Each number is 500 + 40 x the weight over the matrix's rms, rounded and kept within 0 to 999. Layers, rows and columns count from 0. Numbers have three digits each.

# o: layer 4 attention output (transposed), 128x96, rms 0.136, rows 19-32, columns 0-95
# v: layer 4 attention value, 128x96, rms 0.136, rows 20-33, columns 0-95
o19:502495483540522495454462509500483479450507529445458436534539518536504508528513483467508498393491495501482532470512529463502522525465481471433490499453528530477496428556533495505475544524466515471453542499483490519447533473542490539493502479456466481472513566585535528481540545523513532553
v20:520542446483530508552445512467550493500456485496445487478521483484507480515477539453510619506575509487543443569529462483595498476497449559460532484521509489537517542527505489551470458479515494502528461476467625466492458476402488519465503493528499560430484489519464528485493495550506551480
o20:516534570485533507434591435503494504531513555528590504526484507566462489441505492502459496469491545530469564463434444479509534435432547470477517548503488512449485434463521453453536482523423528541527490508544499447564527523578499529476479514511451445514484563492539473535524501459482439525
v21:439546463405482409486531512542505453493545545445501492536485464563521525512518504616483564446529496497449477472558453492557554511458510580465505488441414464484466512514515483443550518438495438418530498469512586458605478451575466560477444514554510464472527487482504557468532502444482551608
o21:519514518521483517538511572482520532563435388537474499502517529451518528557559492434511450578479450466520475430414521511462526466564485467544527423493537566383525523493493459497449477526390506521523544493489504513462490494471498475535571447487526586449522466686446479567460510578445458517
v22:551495565496541583474506531470560498491504564513506551427500527512496508465555474471461548488592455504498407497454524508526437551487502516513487491522518533465486402495501546551525412531516495520542496530476417490382488558504566478485473508491530554520463470499518477470518420512492463481
o22:572479465515462436515439456570448478475527500477535531546483553480564488475484476468469470401424577418454575566523560458555535444499497508563512523501482514513460475487459477553469546491559488478424476478510560520493552489499464514502516489493490477489544546526482517475479537478531529505
v23:517516562511538509446470512451532531481522553461485509429500477529440474460454444503494553500445497515516511521522520480504486466446462498494537468507501524522390459568463529587519490437543515485506513503537471501472519546504482533428551469480488533491474500527537536545497545495510539528
o23:501506427465478493526458485528495426561493462529514520544499540505495499511466509447503489462504526492521502569447513540497534474498516484492502528576494495478554520412492571477492502500505532544461486480446569540569555470499516478497450546523534465469535469492494487468454484468491468411
v24:552540539496509492514455448527494506506532550490521561450449511550453523474464527428503571539567489514475479455524541477552471498437476493490421499543453539510496480508486527407434491485446478499516524522499490539451539474515533452568468511511555478467511461508472506534489474522499557511
o24:500502467494491461475484543482530476444514445475510456539575503488571518510508478562511475452471540478496551575483568518456527498491502503527552508438517480477466481487481477574553544523527471488497468453526492503523459522479480467471454483475492539503530528518491480471523562453530439477
v25:414534539522551508518497494524572466471500520594458437570469516518560517522442561467507569536489489440508486503498511478455540442498518511490461477523504522479507456521510565517534454476553546483516491486460519472441466466500526542432433526457522522514521480523606450495535426478475426439
o25:561436501487493480514579526520438502516521503464525554504446456510469475423516499497475438413513509513494517522447474478591498520486509541528506528494473490512488512496468429518478513557441463539497482570473526523495469570505501492559573510525469508494500585441423485496473550477570469519
v26:475403466523551554491500476468488487528412543503495398531514511453477451510530409585490416541549491522519524485489463504543576503541521481536585543498490514476508576461519520394528480492522469476506509445538482499410526443535512471525501565490433499501410478497467559521511561533474542564
o26:473542585492434554582518580490473492499550400541486597478467532519476466567476555453477531535478443514423409536544523469469472464485492454504399470500472550473517499530505500603525465529461495504456534463445516468506532535492465509446477446501556500573530494554577483481463502485475539480
v27:407552518591467494455467511602540510532518454487468522530501466614517508467533477479532553554520547550471470491489483505526482507447505520454515436503453465485431498511473508514510526407503571485531478470492452544517524471520507509417508485495461482475488483514477454483547515566513462552
o27:558467528448463483541559554452440425482488496484461455472454503411521530501509501479526475444455414473538523533480445578487549480545522500568522544522521534514524532519514550468443476531473504498525516528543536508561434553464470520555454557431529522461544474465501455572501520472474442477
v28:480470497489516462501485405528484538505474478532530512478466492552550490450445493474473505466416488490564555512493494527501526419504476493524554512559514529481467503515572483496504497485504554527533475450473479552442511467522425445511533491485496516470505466504481552486520554499510452443
o28:482493519499484539458477548474522549565514442551486486527505455455457488517455523536527488510541460562476503519527466489495493529508535503455462475457497458505540513469472555524495478511520475516503501503526541408515483490506542557450460488508525436536510513463524495491503501463485565499
v29:545477502512452524451493531537466517612566546435480518463484494467446470486570570479507470510514484480514500519520438571506493467435465459510541498554547503514489567447472536565530452550529530485613508515505512429496542560518514428554476470456476567522502459507438484469507509519471509512
o29:455541459550588500514511522459513498432489479542520438505555512476516472542473430517492493486480533523495449561478537497501481491533486488482483539452525489567514457531499454437447551425476523502460566501494475527480476447446436542436510521459596485459486534472622546570484420511591553489
v30:486510500516450528462533542474506516476489461515419526504513442468489497565444539512457439487479531564466555541516506479539564617599474520493491516520552486501533529527475510497551437489616486487445463441527522502528488551458586527526447554521399563470472516502540472547491528593528486444
o30:522466527440556501508516467512469500473512536510581480482481486526511520446511493485486594526551442515437410560478523481487512434466535574537464523479540525547493498482544501484483574506502638502500523567480521502460477429497439514477548502500616459585454501471468489455501436395499447512
v31:465559513555477533486546480530542490479506481505502507447514563522536480467526428488463533493448531464506414509482546494495447479530446528476471552476459507499481462477525512508512465529504523497454476491513410553520519442551494572445518542496462558535449519510654444476502482541504521482
o31:579432473488504462557502496521459484504553540472435501529411494486547532483486525476493453428496420533476531512533437462525507502454531473537528498568462535547512531505465552575494518531494494528468524522497562464496507563523522440550489521463472488499523503488383470491483557556463437491
v32:443590522580507512553547543523451464450538497429504523522496466477491538486463560510453502497436499473569568481440498543499538444476475519504512536497405420489461514478500519528499557474479525459537495555472427487513529504501451520509508457526525482460527522471453540489454509534479528549
o32:558477438484524486442501491476506502582456480514438493510512509538526513548569437506589497459496490478522449467572455534509446514555508447507486517524511511504574508512486497444526430462455457496511548461486537502504459519540540508516513542421495509462535443524534482522531483434511500501
v33:541506484459579522535510508527532506525495539512490537511514446528504571458518548520436527475470491456512424527531517530598520438507441537526566531521542492480512482513460508496497501477523445473561447457484421555431493471541510479501490502534524560481468495488481544542516480522517479526